Part of a small language model's weights.
Architecture: RMSNorm before each block, rotary positions, tied embeddings.
Training: a variant of Adam for these matrices, 114M tokens, 3473 steps.
Each number is 200 + 20 x the weight over its row's rms, rounded and kept within 0 to 999. Layers, rows and columns count from 0. The size before them is the row's rms in percent of the matrix's.

# layer 4 attention query, 64x64, rms 0.17, rows 0-31, columns 0-63
084,193,231,186,211,199,187,206,215,211,250,197,191,219,169,189,191,188,208,198,184,216,198,233,200,213,243,230,220,185,195,233,243,193,178,218,187,163,187,169,182,211,235,166,208,224,198,223,161,211,207,208,184,212,193,216,189,185,198,203,214,210,198,203,225
080,200,232,189,200,226,152,189,215,198,218,208,188,163,217,238,215,233,229,219,197,190,206,198,208,185,210,202,218,177,208,184,176,221,193,194,209,180,210,215,192,185,198,201,229,241,181,220,188,203,209,187,222,167,199,211,143,185,186,226,229,199,193,215,190
077,175,215,187,226,222,195,167,188,171,190,198,206,184,182,211,204,214,179,186,154,174,216,186,216,206,226,196,202,204,208,192,171,196,184,183,212,206,201,202,187,188,163,199,213,209,222,189,167,239,175,191,195,227,182,233,193,219,164,216,175,162,161,204,207
086,158,207,213,203,192,162,193,180,205,186,189,228,201,177,178,182,193,194,196,172,200,174,236,203,203,224,182,208,206,209,194,175,204,200,168,237,158,228,211,169,216,187,204,198,135,196,200,180,193,198,180,216,212,171,201,200,201,186,168,190,184,192,187,208
117,214,227,199,224,176,226,228,182,223,224,177,214,159,187,185,191,194,218,197,182,204,170,183,178,220,202,211,214,217,235,183,186,227,194,164,231,189,207,230,194,204,201,201,215,176,201,220,187,209,209,174,218,196,200,203,188,219,199,184,216,166,235,170,159
105,207,196,207,191,217,198,193,181,182,224,204,213,182,171,219,197,220,212,189,184,177,203,209,169,135,237,163,207,197,212,200,190,216,189,207,173,204,196,219,205,240,162,199,176,186,207,204,231,216,189,178,191,201,211,176,222,165,219,215,183,212,209,203,163
121,212,181,202,208,180,209,243,214,193,154,187,188,212,181,210,243,197,215,175,146,166,236,188,180,223,231,175,179,210,202,197,205,210,193,194,223,228,197,200,169,194,188,225,211,221,213,198,201,232,183,213,202,211,196,201,222,189,212,166,186,195,192,195,208
103,203,208,225,222,203,222,210,185,225,207,210,223,216,192,174,180,213,194,191,199,209,193,196,184,210,197,178,172,227,222,174,198,237,213,206,163,185,185,190,239,204,186,177,169,199,224,206,243,190,175,189,193,212,186,204,187,206,216,249,189,170,205,174,156
095,196,195,206,211,179,198,198,216,198,198,187,175,223,205,233,233,208,196,207,212,210,204,182,199,199,191,217,213,205,172,234,185,153,204,195,208,188,232,206,190,211,203,206,177,171,207,205,138,252,182,190,227,199,192,199,217,193,171,175,178,201,209,231,237
099,179,216,221,224,220,177,209,212,208,184,162,199,213,209,196,243,211,210,192,184,210,199,159,171,215,207,186,192,200,174,221,154,155,215,182,217,163,237,205,205,217,195,202,192,181,197,202,162,229,181,196,211,172,203,208,187,222,224,202,191,200,181,189,193
086,224,224,199,233,212,211,176,228,226,205,187,208,221,223,224,221,201,190,186,204,156,253,187,199,204,223,193,206,174,216,229,193,197,203,232,233,201,195,197,192,159,187,196,183,180,209,191,185,185,193,171,204,163,189,199,212,209,206,176,189,241,208,179,189
097,193,204,184,167,163,250,226,208,217,189,219,206,154,243,208,183,190,175,199,200,208,152,216,212,186,205,185,188,199,199,193,216,191,185,194,167,210,195,184,229,181,221,219,185,200,187,179,209,194,206,217,190,203,218,217,200,192,227,208,205,242,199,176,234
106,183,180,237,177,202,186,204,195,202,170,160,183,197,198,243,226,190,189,173,214,186,230,216,207,189,191,196,184,213,187,226,196,195,190,196,208,210,227,209,188,184,142,231,198,195,217,210,220,223,200,205,238,213,182,207,223,182,209,202,191,217,201,154,230
086,166,166,205,212,198,152,193,214,173,245,184,192,217,188,204,206,201,215,196,197,200,254,209,230,217,224,199,191,197,200,223,167,192,182,209,216,206,199,230,203,205,176,167,221,189,204,219,191,181,222,177,198,221,202,223,234,184,212,208,172,185,210,227,206
100,219,198,222,182,182,250,221,195,235,163,201,184,193,230,205,193,182,228,203,210,219,212,180,207,203,177,183,186,211,202,184,205,200,216,197,196,233,220,182,187,180,214,232,204,208,215,191,217,221,168,229,175,235,193,193,234,191,181,201,177,214,235,181,231
092,204,212,219,210,182,210,178,239,193,225,194,243,204,220,158,205,185,218,233,201,231,191,173,166,215,234,209,220,198,199,213,214,215,187,178,190,185,210,200,191,223,258,192,218,204,172,195,186,186,205,204,185,205,190,171,204,224,205,171,217,176,217,221,206
087,169,195,210,196,182,174,176,237,174,195,199,225,219,202,184,188,225,204,213,211,242,159,186,226,234,180,203,222,206,182,199,184,196,196,201,219,193,195,190,183,202,235,181,207,233,196,226,219,184,187,215,202,204,193,200,166,183,179,226,218,250,209,209,223
097,185,167,201,187,240,167,169,189,190,191,204,189,236,155,193,178,192,198,223,201,214,165,212,208,174,221,204,195,185,175,224,197,200,203,229,208,166,225,196,199,176,221,208,183,187,173,175,228,174,206,169,222,185,208,197,186,198,178,210,217,182,168,194,198
099,197,203,191,198,220,139,164,186,208,210,216,166,249,168,197,196,191,221,203,207,208,182,189,192,195,225,199,200,165,172,200,225,159,226,217,206,212,233,196,196,200,195,201,193,214,183,208,188,190,217,185,227,178,207,221,163,184,204,210,181,222,196,226,209
086,201,189,206,177,219,189,160,204,236,205,206,183,233,210,209,196,167,189,222,208,232,203,229,186,172,211,218,201,196,178,215,224,171,226,201,203,180,244,210,208,179,200,198,181,157,185,186,201,178,249,197,219,179,212,203,218,190,179,211,199,210,164,194,185
096,189,193,190,176,215,187,168,216,228,220,197,181,222,199,209,190,202,156,241,216,254,199,204,219,196,186,220,189,195,161,215,207,169,209,208,210,178,216,177,211,193,237,196,253,189,212,197,206,188,210,186,168,204,217,225,214,205,194,194,212,186,191,229,214
113,215,165,217,203,201,233,211,203,227,235,239,227,195,212,165,169,216,215,197,198,194,177,200,187,217,195,196,203,215,236,178,215,223,193,191,207,180,164,207,206,180,211,210,184,189,196,222,227,183,186,233,211,201,184,185,167,198,205,237,184,168,199,168,172
090,233,201,235,199,189,201,208,177,241,207,176,188,173,207,186,205,191,217,174,219,188,180,195,192,203,221,199,213,239,212,198,196,207,168,194,198,217,218,201,168,199,169,190,170,179,185,228,202,213,223,162,174,230,191,178,188,195,231,214,221,218,231,167,206
099,235,182,199,168,200,222,239,194,214,191,212,202,190,186,188,194,203,207,195,189,188,188,173,189,210,190,188,190,236,227,170,208,242,218,186,219,201,165,178,186,182,177,231,200,225,206,196,244,192,216,219,229,221,185,189,169,210,162,214,201,181,194,171,193
094,189,217,215,182,206,164,175,210,189,180,171,172,198,177,224,225,177,169,202,207,193,212,212,186,169,190,221,191,174,176,199,190,171,203,211,164,197,227,212,214,216,179,212,201,165,210,213,192,249,181,193,204,210,209,201,220,203,193,206,204,267,207,202,197
110,188,207,241,217,201,190,213,226,189,196,148,191,207,201,234,231,185,171,194,220,194,249,190,186,183,210,218,171,195,179,212,169,183,180,187,224,192,227,245,183,216,182,213,203,172,216,210,193,215,191,203,203,203,221,213,198,185,216,216,188,214,172,174,196
092,187,203,212,187,217,206,208,185,186,168,232,198,150,230,209,210,199,182,167,198,234,227,206,198,219,186,174,212,235,208,205,191,202,203,213,182,194,195,211,222,211,194,187,201,233,197,205,255,192,201,198,170,195,208,190,217,218,231,155,237,195,208,215,178
094,215,192,199,256,210,218,177,188,223,233,227,223,236,215,200,173,207,223,223,197,206,202,170,182,171,185,220,202,180,195,185,214,213,197,230,210,198,188,185,205,235,213,167,164,187,220,190,210,202,185,184,164,215,213,206,175,178,207,218,170,194,186,218,195
096,184,211,197,204,188,183,219,177,174,211,188,206,190,209,203,199,209,183,194,223,231,212,225,200,186,173,202,185,188,173,203,148,203,181,190,232,174,178,209,199,217,181,154,214,234,208,194,242,200,199,199,230,228,220,197,215,212,224,246,198,221,205,173,214
099,179,183,195,194,214,185,198,216,196,250,173,207,202,170,208,234,187,218,205,212,203,219,208,217,217,182,192,230,200,199,201,204,196,179,185,204,206,219,217,205,189,228,191,228,200,148,212,208,210,233,184,232,198,192,184,241,194,167,199,240,178,225,212,235
087,191,182,199,182,226,199,170,179,238,227,234,203,230,184,239,164,196,181,201,193,196,200,221,252,192,173,240,196,220,197,207,225,192,215,224,196,218,191,193,216,180,201,178,173,198,199,212,169,197,187,193,207,166,175,219,212,201,165,182,197,203,195,203,207
091,169,218,228,174,199,219,187,198,220,220,213,216,170,223,186,189,183,158,185,206,159,167,218,226,178,199,188,167,208,188,214,211,205,176,206,176,220,179,198,242,189,203,232,178,195,193,185,223,188,195,215,181,201,207,210,220,198,218,192,210,208,163,171,224
# layer 4 attention key, 64x64, rms 0.168, rows 0-31, columns 0-63
092,178,203,196,168,208,191,184,182,204,240,193,188,202,201,226,191,207,189,194,204,132,189,207,211,179,205,192,215,158,201,176,186,201,198,197,192,204,220,192,170,232,206,227,151,173,187,190,222,199,201,212,204,198,187,205,170,231,168,194,198,183,204,203,159
099,145,201,202,208,191,206,216,193,241,173,177,179,187,168,202,244,216,214,221,199,208,182,203,199,201,188,212,178,203,188,184,216,193,203,216,235,222,201,199,200,189,192,209,210,216,198,180,180,185,211,206,202,207,186,218,218,254,183,187,222,213,230,152,172
087,220,200,215,164,182,229,201,187,190,202,198,189,200,162,178,191,206,197,228,159,201,205,203,172,213,171,228,205,195,202,197,189,212,236,177,244,205,200,213,212,203,242,179,193,186,212,161,176,188,195,192,187,189,181,221,163,240,193,226,209,206,209,224,190
093,216,175,201,200,197,206,189,195,185,245,211,179,188,200,191,187,203,191,205,163,231,225,169,188,210,179,206,187,196,207,217,187,184,165,208,188,179,192,211,258,215,181,180,211,201,235,184,208,208,192,214,196,150,196,221,197,183,203,199,212,141,201,199,182
108,188,177,203,214,183,230,212,212,188,205,216,206,202,210,201,199,245,238,203,206,211,198,192,197,214,193,204,201,201,212,194,172,215,213,194,175,196,213,183,252,173,213,217,191,205,246,225,225,171,191,216,160,167,211,227,176,236,207,173,212,211,224,176,207
081,195,157,222,212,197,206,217,168,194,181,204,208,183,175,209,227,201,202,176,183,173,184,239,198,197,210,180,197,174,187,180,191,209,230,209,214,222,201,195,197,229,230,178,200,162,174,186,197,202,205,188,221,209,174,156,220,187,170,196,190,238,196,191,159
115,224,207,196,216,224,202,194,197,207,226,199,191,204,197,223,206,211,194,187,181,178,206,194,197,230,175,179,207,186,213,183,233,209,223,255,197,239,184,205,209,249,177,199,201,184,204,208,211,179,162,224,157,182,184,219,195,209,177,224,211,195,185,185,158
120,193,215,173,185,158,244,223,218,205,212,211,202,180,218,165,200,221,213,219,212,225,203,177,180,183,196,225,206,179,212,169,186,214,221,189,209,194,217,188,221,189,217,219,194,213,212,212,215,194,198,224,184,193,184,204,202,234,183,153,196,200,256,207,229
118,197,188,237,205,240,161,190,195,182,204,206,178,203,179,227,223,168,190,202,193,188,213,187,193,201,211,192,204,205,195,224,170,194,170,195,181,166,197,216,165,187,185,209,207,178,216,227,184,208,212,158,224,198,205,201,191,169,222,232,215,176,158,198,170
105,177,210,227,206,225,158,166,191,207,217,185,187,212,172,215,223,171,195,179,187,164,201,200,189,174,209,219,210,202,186,222,171,180,170,185,197,178,208,233,168,183,212,223,209,196,201,219,181,208,204,176,229,180,217,203,174,186,221,236,210,182,164,192,194
092,176,176,219,212,191,214,209,214,205,209,208,190,178,224,219,212,219,213,186,222,212,213,194,228,222,189,178,203,192,219,155,196,220,223,211,217,199,179,226,217,216,188,181,231,221,214,197,210,147,176,230,188,217,178,191,228,190,214,207,219,232,244,181,182
090,209,196,187,165,181,219,177,214,213,197,164,166,207,191,199,164,194,193,206,189,186,218,184,180,169,162,178,187,182,201,200,200,167,146,193,209,201,201,161,184,227,216,193,183,224,195,174,216,230,214,217,177,182,188,226,196,212,200,186,209,215,194,204,166
100,232,145,215,221,198,178,224,197,184,185,196,211,197,223,228,207,213,199,174,207,232,211,198,180,221,198,171,196,210,183,205,165,202,228,197,201,202,220,197,189,199,174,184,167,202,203,175,239,188,156,172,199,213,198,183,226,177,179,236,192,213,191,201,192
077,217,184,219,199,185,184,190,191,171,217,223,210,189,202,209,195,186,161,214,222,220,190,202,197,207,225,184,205,202,178,206,221,212,208,179,207,182,193,225,204,252,153,155,217,176,215,232,186,192,213,206,218,225,187,177,205,187,205,196,207,169,173,160,226
099,243,195,197,175,220,193,224,183,217,196,186,183,182,208,207,222,183,197,176,196,209,241,184,158,178,196,211,196,207,219,238,165,204,176,166,200,176,197,155,203,187,220,191,189,209,178,158,205,194,191,184,187,198,168,224,210,204,181,190,207,231,203,218,194
090,209,216,207,172,203,217,186,185,186,179,163,190,214,165,177,191,186,235,202,207,184,157,215,222,219,214,175,225,205,223,211,205,205,222,198,205,209,211,204,162,202,221,232,238,226,169,201,177,180,246,179,202,209,199,162,200,200,205,196,218,208,220,199,185
081,239,178,205,210,184,208,213,207,182,218,220,206,215,180,225,199,209,221,213,217,245,217,201,209,204,191,234,183,222,208,215,209,213,213,198,190,183,208,258,188,194,203,149,214,169,168,185,213,239,208,186,189,203,196,184,201,170,218,201,205,203,161,185,214
097,203,227,206,209,210,193,198,202,210,208,194,199,213,202,195,177,170,210,186,178,212,193,192,156,196,201,184,199,228,207,230,206,207,188,200,169,161,193,203,242,193,195,191,155,196,216,224,178,255,193,186,189,201,222,214,177,194,229,222,224,163,191,203,242
099,236,214,205,222,228,201,205,209,205,197,206,208,214,205,217,206,154,206,185,181,193,208,179,203,192,204,236,202,196,208,243,205,197,172,205,175,217,190,203,173,187,209,201,218,182,177,207,178,237,173,187,192,193,220,217,187,180,231,233,228,157,161,196,231
090,200,188,217,196,246,207,167,213,184,191,203,207,220,193,207,178,181,183,193,192,190,191,186,192,195,221,190,209,225,210,231,209,193,170,188,182,155,190,207,200,202,171,175,151,181,173,232,204,223,191,177,213,198,221,204,186,193,229,249,222,185,186,226,218
110,207,215,211,207,216,196,191,223,202,219,192,206,202,185,205,185,174,184,200,205,215,194,148,205,184,232,217,201,210,215,215,220,209,166,171,213,173,189,214,169,192,223,226,193,185,176,239,207,229,212,184,210,217,188,208,167,208,210,223,202,162,163,214,248
126,208,228,190,208,163,238,225,220,196,206,204,196,178,223,180,209,235,210,199,199,209,205,189,197,192,186,241,186,176,199,172,203,210,250,200,213,187,225,185,238,189,228,203,205,201,210,192,202,183,198,227,177,202,214,204,200,219,201,138,210,202,234,210,221
093,212,172,217,221,174,196,228,183,194,179,186,192,185,197,224,203,197,219,188,211,187,193,203,187,180,225,206,198,213,215,188,142,237,243,227,189,205,221,210,234,172,201,193,198,202,206,222,208,194,174,163,202,183,190,188,211,212,209,201,250,222,169,197,178
083,183,220,175,214,193,209,211,217,199,191,222,205,199,208,174,226,232,208,206,171,195,199,189,174,184,203,195,207,216,224,216,211,202,216,204,200,261,191,181,227,192,179,191,163,183,209,209,198,202,152,215,180,203,199,227,204,199,201,170,201,189,199,231,262
071,220,184,231,221,192,182,193,172,199,178,171,200,195,215,221,198,212,192,180,202,230,201,196,218,213,189,210,180,183,174,183,160,204,212,183,189,165,236,191,164,168,181,207,199,178,180,203,215,177,215,162,201,212,214,189,200,178,174,240,178,195,169,206,172
096,213,177,223,206,167,168,214,179,190,190,187,196,184,236,207,189,219,202,199,235,219,195,177,233,236,175,176,202,210,170,194,170,191,238,174,220,195,236,213,211,188,165,203,212,193,208,202,240,171,216,187,223,213,222,181,215,201,181,206,183,196,191,207,192
073,175,211,187,163,170,203,168,226,226,185,226,222,239,220,220,213,187,183,225,201,206,212,250,223,198,186,211,193,203,235,208,201,184,176,191,175,186,214,190,178,223,212,187,183,230,206,177,190,217,183,217,225,215,186,209,188,204,193,189,197,209,181,232,235
099,188,240,174,208,217,205,218,198,200,195,226,204,175,221,194,227,210,216,195,204,193,233,192,176,175,207,183,195,167,207,201,200,222,199,203,195,152,168,220,222,210,199,234,207,174,215,235,192,216,236,199,211,205,220,191,189,189,184,171,189,193,246,201,240
103,182,172,192,229,184,171,208,204,131,182,198,222,188,218,178,235,204,190,200,201,229,215,200,176,200,179,190,176,193,196,218,228,203,187,165,186,190,207,195,187,202,155,220,215,225,187,186,232,185,206,225,211,202,188,201,220,187,196,220,162,196,192,196,218
100,219,167,252,200,194,198,207,183,178,175,193,213,187,155,198,182,195,223,205,190,211,171,244,236,214,225,202,203,181,187,213,237,211,215,194,209,199,206,189,190,203,172,158,199,217,199,206,185,195,202,198,221,223,206,179,212,223,213,197,192,232,164,194,171
086,208,211,208,200,214,226,197,206,197,197,209,184,223,219,214,187,215,180,226,209,208,215,213,192,216,214,197,157,172,208,194,223,212,191,206,179,192,163,224,218,230,170,171,195,166,257,204,190,235,181,200,196,226,197,206,163,175,213,217,178,222,228,181,192
100,217,209,205,168,177,193,180,219,211,213,180,209,222,206,199,155,227,183,213,217,192,232,214,188,169,191,155,181,185,213,181,182,193,187,211,233,208,178,203,212,238,204,198,160,193,198,176,238,226,195,218,222,209,194,198,165,200,194,198,177,195,211,189,167
# layer 4 attention value, 64x64, rms 0.117, rows 0-22, columns 0-63
107,188,170,209,204,199,231,202,217,215,242,205,156,167,179,215,204,167,182,225,186,218,186,208,196,220,243,210,235,171,213,163,175,231,195,190,203,190,219,201,187,211,222,226,184,186,215,199,184,173,216,207,218,185,220,223,181,216,193,199,209,201,182,194,221
104,193,210,190,239,208,200,207,193,183,220,196,180,165,166,222,202,151,192,190,191,166,213,200,181,220,228,243,234,184,220,215,192,217,151,196,223,177,189,194,199,181,186,231,221,192,217,203,200,198,204,194,195,195,234,196,172,190,206,216,225,215,200,177,191
112,202,189,174,207,211,224,189,210,195,160,207,155,238,220,216,194,168,188,195,204,232,220,185,244,186,229,181,217,190,184,226,203,215,192,203,196,219,191,169,206,158,167,219,181,201,214,205,208,193,179,214,208,200,203,209,229,206,190,150,210,179,200,196,204
107,200,204,198,205,212,178,156,225,157,207,206,203,203,196,200,202,193,221,246,172,176,208,182,204,220,188,200,170,217,194,188,217,202,209,198,233,206,193,230,210,159,140,213,188,197,189,181,203,172,173,215,179,158,197,208,192,203,185,181,217,187,190,189,189
104,178,217,194,187,219,217,190,193,193,200,186,178,198,182,201,189,231,189,241,200,228,213,176,191,142,193,174,241,186,185,231,206,193,196,226,144,199,197,181,200,188,175,211,197,211,203,225,191,192,208,232,193,205,231,206,212,195,218,208,224,181,216,193,234
095,205,198,209,220,190,202,176,228,222,182,217,155,232,226,213,201,216,204,213,241,225,197,212,250,181,184,217,221,187,202,173,207,197,200,208,228,203,193,238,215,200,181,193,233,225,199,223,181,218,202,195,165,227,213,193,228,213,203,212,223,214,193,230,198
101,204,209,223,218,221,174,195,189,178,207,195,165,203,211,233,218,209,187,193,159,185,223,183,196,245,203,189,188,226,210,201,204,217,213,218,232,217,204,161,206,166,207,212,164,189,201,203,186,176,161,176,208,181,159,208,198,207,175,190,184,181,184,193,174
100,181,161,201,202,230,233,192,206,196,195,217,179,165,156,224,201,196,192,166,198,209,219,230,190,179,198,210,203,194,196,223,188,201,187,201,210,196,171,167,199,156,192,211,168,190,205,228,197,203,179,196,201,190,221,206,175,246,243,211,229,187,192,196,191
106,205,175,213,161,170,207,193,183,174,191,183,176,198,234,220,203,191,187,197,163,216,217,200,200,239,174,224,196,222,187,203,221,162,227,219,205,222,197,176,217,168,218,187,207,201,169,212,196,196,199,199,202,250,190,207,223,231,221,173,193,190,181,196,216
103,227,191,207,153,178,207,206,219,200,152,205,233,250,190,194,210,209,179,170,187,192,206,161,182,192,200,210,185,222,187,245,193,188,215,218,198,224,180,195,210,219,232,169,196,223,189,193,193,216,167,202,199,186,194,210,207,202,229,229,212,207,187,191,198
095,206,199,176,218,229,195,218,186,226,178,212,216,185,225,221,205,168,204,177,210,240,206,201,185,183,197,187,213,232,210,179,171,214,243,207,213,210,225,210,197,173,224,222,157,198,216,203,162,162,208,218,228,233,205,180,208,208,193,205,179,180,187,190,205
095,196,198,195,217,188,178,203,224,209,216,199,213,199,158,153,187,227,200,209,176,159,228,188,190,212,195,212,157,181,214,238,184,225,188,184,217,195,193,229,204,201,180,197,172,242,187,204,215,233,206,181,206,209,184,188,197,190,219,220,188,238,173,197,193
094,194,193,236,201,242,197,192,175,238,215,165,205,191,194,202,187,181,187,200,228,212,191,181,214,209,233,204,235,184,180,203,169,204,184,174,207,167,219,206,159,215,201,213,200,184,229,224,208,191,221,195,217,166,205,215,155,226,202,198,200,174,187,217,215
105,189,157,215,221,237,202,208,187,167,243,209,210,208,203,216,206,216,201,204,208,210,203,206,209,228,190,191,199,214,200,184,235,177,188,187,233,211,176,194,202,184,238,210,205,173,199,215,217,175,179,182,175,158,182,207,191,225,189,224,204,172,181,245,188
088,161,184,206,180,174,207,193,257,221,177,194,215,212,223,225,219,235,225,172,211,222,212,224,201,185,171,200,190,208,208,188,217,224,221,197,177,206,233,209,185,209,197,224,186,204,198,198,208,213,211,219,193,198,212,156,224,174,175,199,219,213,217,223,232
106,225,184,185,169,198,202,195,176,190,162,221,210,194,223,204,206,216,196,209,209,241,160,186,205,179,203,206,224,240,187,189,230,191,235,170,211,208,241,200,196,190,211,202,210,172,199,184,214,160,210,218,210,236,196,199,196,219,168,170,187,205,189,174,195
097,203,196,207,229,199,177,205,250,179,214,189,191,198,226,180,184,232,190,194,230,190,218,201,206,205,240,215,189,181,210,196,187,214,213,206,191,215,180,185,242,228,204,179,232,183,191,208,206,201,230,185,191,156,182,218,180,182,178,206,193,200,161,208,244
086,168,178,180,216,215,225,172,215,188,189,215,209,185,170,183,190,217,213,250,225,232,202,207,204,203,190,178,202,201,193,226,212,196,168,181,185,175,204,226,241,182,182,202,215,204,217,198,183,185,187,227,165,196,194,231,199,227,229,208,203,178,186,204,240
092,212,190,198,241,232,164,235,199,216,190,200,178,179,197,205,204,234,211,199,211,213,209,208,198,218,194,190,205,252,203,185,219,184,164,176,235,197,190,225,216,238,201,205,233,167,173,221,205,185,208,174,212,212,190,184,192,171,174,182,192,220,188,198,194
102,233,160,174,203,190,199,208,205,187,182,206,210,219,205,211,190,209,194,176,215,216,199,222,207,237,192,187,188,232,230,161,232,208,226,217,217,213,194,216,226,213,186,180,168,210,174,198,202,178,177,217,194,185,163,166,229,180,171,208,172,199,225,190,188
093,199,212,208,212,219,224,183,190,220,198,184,179,216,176,180,181,217,199,214,231,227,227,211,236,173,191,215,244,208,184,200,204,184,181,220,239,184,191,191,186,236,239,173,221,212,161,194,162,188,184,193,197,187,203,216,194,208,170,214,192,200,215,168,192
098,204,228,212,176,197,187,206,214,227,183,181,255,255,213,200,212,217,210,159,202,203,196,192,192,195,202,167,173,213,190,202,230,197,229,197,170,197,202,179,187,251,213,184,196,203,191,195,211,214,190,197,222,186,171,191,210,191,173,209,160,181,206,204,198
108,198,225,195,198,226,189,223,210,164,208,186,174,181,181,206,208,204,211,242,176,189,182,208,178,228,164,221,164,177,203,177,200,205,162,229,183,192,190,192,229,163,185,213,225,199,183,201,188,215,230,194,199,195,213,225,204,161,195,193,211,174,207,210,231
# layer 4 attention output (transposed), 64x64, rms 0.122, rows 0-21, columns 0-63
097,196,222,216,206,192,221,213,204,184,203,194,205,188,197,190,205,193,175,211,185,164,226,209,185,166,182,199,203,205,106,188,204,196,204,199,184,197,215,198,211,199,189,179,199,236,203,190,220,204,192,204,175,184,245,217,205,209,216,213,191,215,160,169,208
094,203,211,199,225,203,201,212,194,199,175,176,176,181,207,229,180,179,189,181,210,174,220,210,189,170,201,193,176,195,155,164,197,192,219,198,168,210,230,216,196,193,171,215,212,229,221,203,214,215,198,179,194,195,238,220,202,176,182,241,205,209,161,159,195
116,213,213,183,222,222,221,218,195,169,206,181,226,206,179,168,204,185,198,168,204,213,185,166,182,204,189,187,202,208,179,215,154,230,216,191,221,169,151,191,187,227,209,191,211,206,175,189,202,202,187,192,193,203,205,211,188,214,219,213,214,147,210,173,235
109,190,174,215,196,251,193,216,176,205,160,218,188,217,177,221,217,194,218,190,196,214,209,243,195,189,201,184,240,186,223,205,193,199,209,223,230,187,223,177,205,217,196,179,248,159,204,197,183,196,197,169,202,218,206,218,173,186,196,210,196,201,226,172,197
103,214,217,174,220,195,187,241,202,213,202,186,213,210,205,206,207,216,236,161,201,181,190,196,203,203,199,201,147,235,154,205,165,219,221,178,244,186,184,216,217,188,194,227,189,171,169,204,205,211,195,210,191,201,203,180,177,208,216,177,195,179,227,188,192
095,219,164,234,211,198,224,230,221,208,188,231,222,201,187,207,214,187,208,200,215,204,234,195,145,190,186,200,204,210,191,226,187,186,183,190,196,214,208,191,202,221,225,205,172,239,212,184,183,211,169,236,200,211,179,141,211,199,187,196,222,195,218,189,202
102,168,213,222,178,231,216,199,187,198,185,205,225,208,177,195,203,188,198,197,209,204,188,225,238,203,192,188,222,182,194,217,200,180,198,209,177,192,199,205,186,214,184,164,254,198,213,201,216,171,215,219,243,181,222,221,167,184,211,239,240,192,203,199,232
097,221,244,237,193,201,202,240,187,200,190,211,207,194,194,182,176,173,210,203,242,181,200,205,220,197,201,184,175,209,173,160,177,235,203,171,197,230,201,200,208,202,189,196,203,212,206,188,205,181,176,203,186,190,199,181,188,155,187,233,208,157,175,186,211
109,179,223,211,209,208,184,195,219,239,222,216,243,208,185,163,215,211,221,204,186,196,203,197,223,222,212,191,214,203,182,211,199,223,196,224,200,192,204,176,165,201,217,199,203,195,194,192,201,159,179,240,227,211,161,197,173,204,181,180,216,154,215,204,238
086,206,166,179,202,224,173,214,190,215,201,218,191,212,207,172,204,194,217,185,267,204,197,185,244,242,205,189,191,207,246,198,199,218,199,207,199,236,186,193,187,194,197,211,188,165,182,208,201,172,217,213,198,209,171,198,204,211,182,173,218,176,223,224,202
108,206,225,212,159,202,224,212,193,177,221,217,215,214,210,182,195,226,147,177,205,209,181,195,204,174,184,207,206,190,258,198,202,176,207,192,177,185,191,199,190,219,209,155,211,219,212,203,208,237,183,171,206,181,227,177,196,205,201,183,187,216,164,192,210
099,200,168,208,182,209,165,160,183,221,191,216,206,174,228,204,193,188,199,198,208,229,187,183,209,179,184,187,219,196,240,181,200,173,196,177,213,236,184,214,234,198,219,207,203,185,208,225,191,201,243,194,207,212,205,188,196,157,198,203,199,227,216,249,175
088,195,203,219,207,204,219,207,223,192,197,200,185,202,198,206,219,193,176,219,166,180,211,187,188,192,199,214,191,185,89,217,191,200,192,181,211,205,232,209,200,188,208,206,189,219,210,220,197,202,192,183,215,179,205,196,190,198,214,195,179,202,154,196,215
113,205,202,231,190,212,237,196,220,222,181,213,210,200,179,207,208,180,207,229,204,179,190,236,205,239,187,200,201,190,185,204,206,226,169,238,195,208,217,184,180,214,194,172,202,194,208,196,189,169,168,209,202,198,158,148,214,175,218,219,236,200,214,189,225
092,191,204,201,210,207,179,205,188,201,219,212,214,227,185,218,225,175,182,227,215,215,197,195,216,194,202,229,198,200,283,218,189,171,222,201,196,177,171,220,209,210,219,197,201,168,201,180,196,218,184,215,168,191,205,247,202,228,199,201,183,206,228,206,182
119,178,213,205,187,180,246,196,218,193,222,209,220,219,222,180,212,247,205,199,156,239,211,199,196,213,206,202,207,170,203,196,191,216,202,212,220,181,184,197,199,194,216,167,200,193,211,214,191,214,192,186,203,174,194,225,193,238,213,150,156,197,202,201,233
099,220,176,179,192,205,205,195,193,211,173,198,231,208,200,230,215,168,187,225,177,206,188,197,182,210,141,181,223,229,192,199,167,173,175,215,192,221,226,235,175,209,208,217,195,191,193,177,183,188,201,230,186,224,214,207,210,211,242,207,223,209,188,196,170
090,218,185,225,194,204,209,245,211,188,193,198,208,209,213,197,215,189,221,195,190,188,181,215,167,179,182,203,214,191,211,164,171,242,200,208,251,189,201,191,190,184,206,194,174,166,185,195,212,201,185,182,189,208,228,134,198,194,216,177,172,199,225,194,187
094,189,190,220,186,173,244,164,209,204,202,198,231,196,238,231,187,217,196,197,179,238,207,218,203,186,185,188,212,161,186,190,194,191,156,210,202,206,194,217,185,220,221,210,181,212,251,226,187,228,204,213,222,210,179,178,209,205,227,211,203,217,192,211,181
088,213,192,191,180,188,208,201,177,193,212,212,207,198,204,191,189,200,218,201,236,226,189,228,212,203,192,203,216,199,310,187,212,209,202,226,185,193,159,185,198,217,199,183,218,195,189,189,204,197,206,205,183,209,187,193,222,207,197,216,226,206,230,195,192
091,185,198,223,187,166,199,245,200,193,208,225,198,170,208,202,232,213,206,183,172,195,199,211,197,211,167,189,210,191,129,213,220,223,180,198,208,212,241,184,209,180,179,209,173,192,226,231,212,200,210,218,202,220,190,186,199,190,222,188,228,194,223,211,216
096,190,178,186,199,199,165,195,221,197,224,188,174,221,176,182,203,200,208,221,196,200,175,167,246,248,210,222,211,222,225,243,204,203,186,204,198,206,176,203,181,190,202,211,201,184,187,210,219,180,224,212,201,196,159,217,188,229,220,201,208,203,203,258,202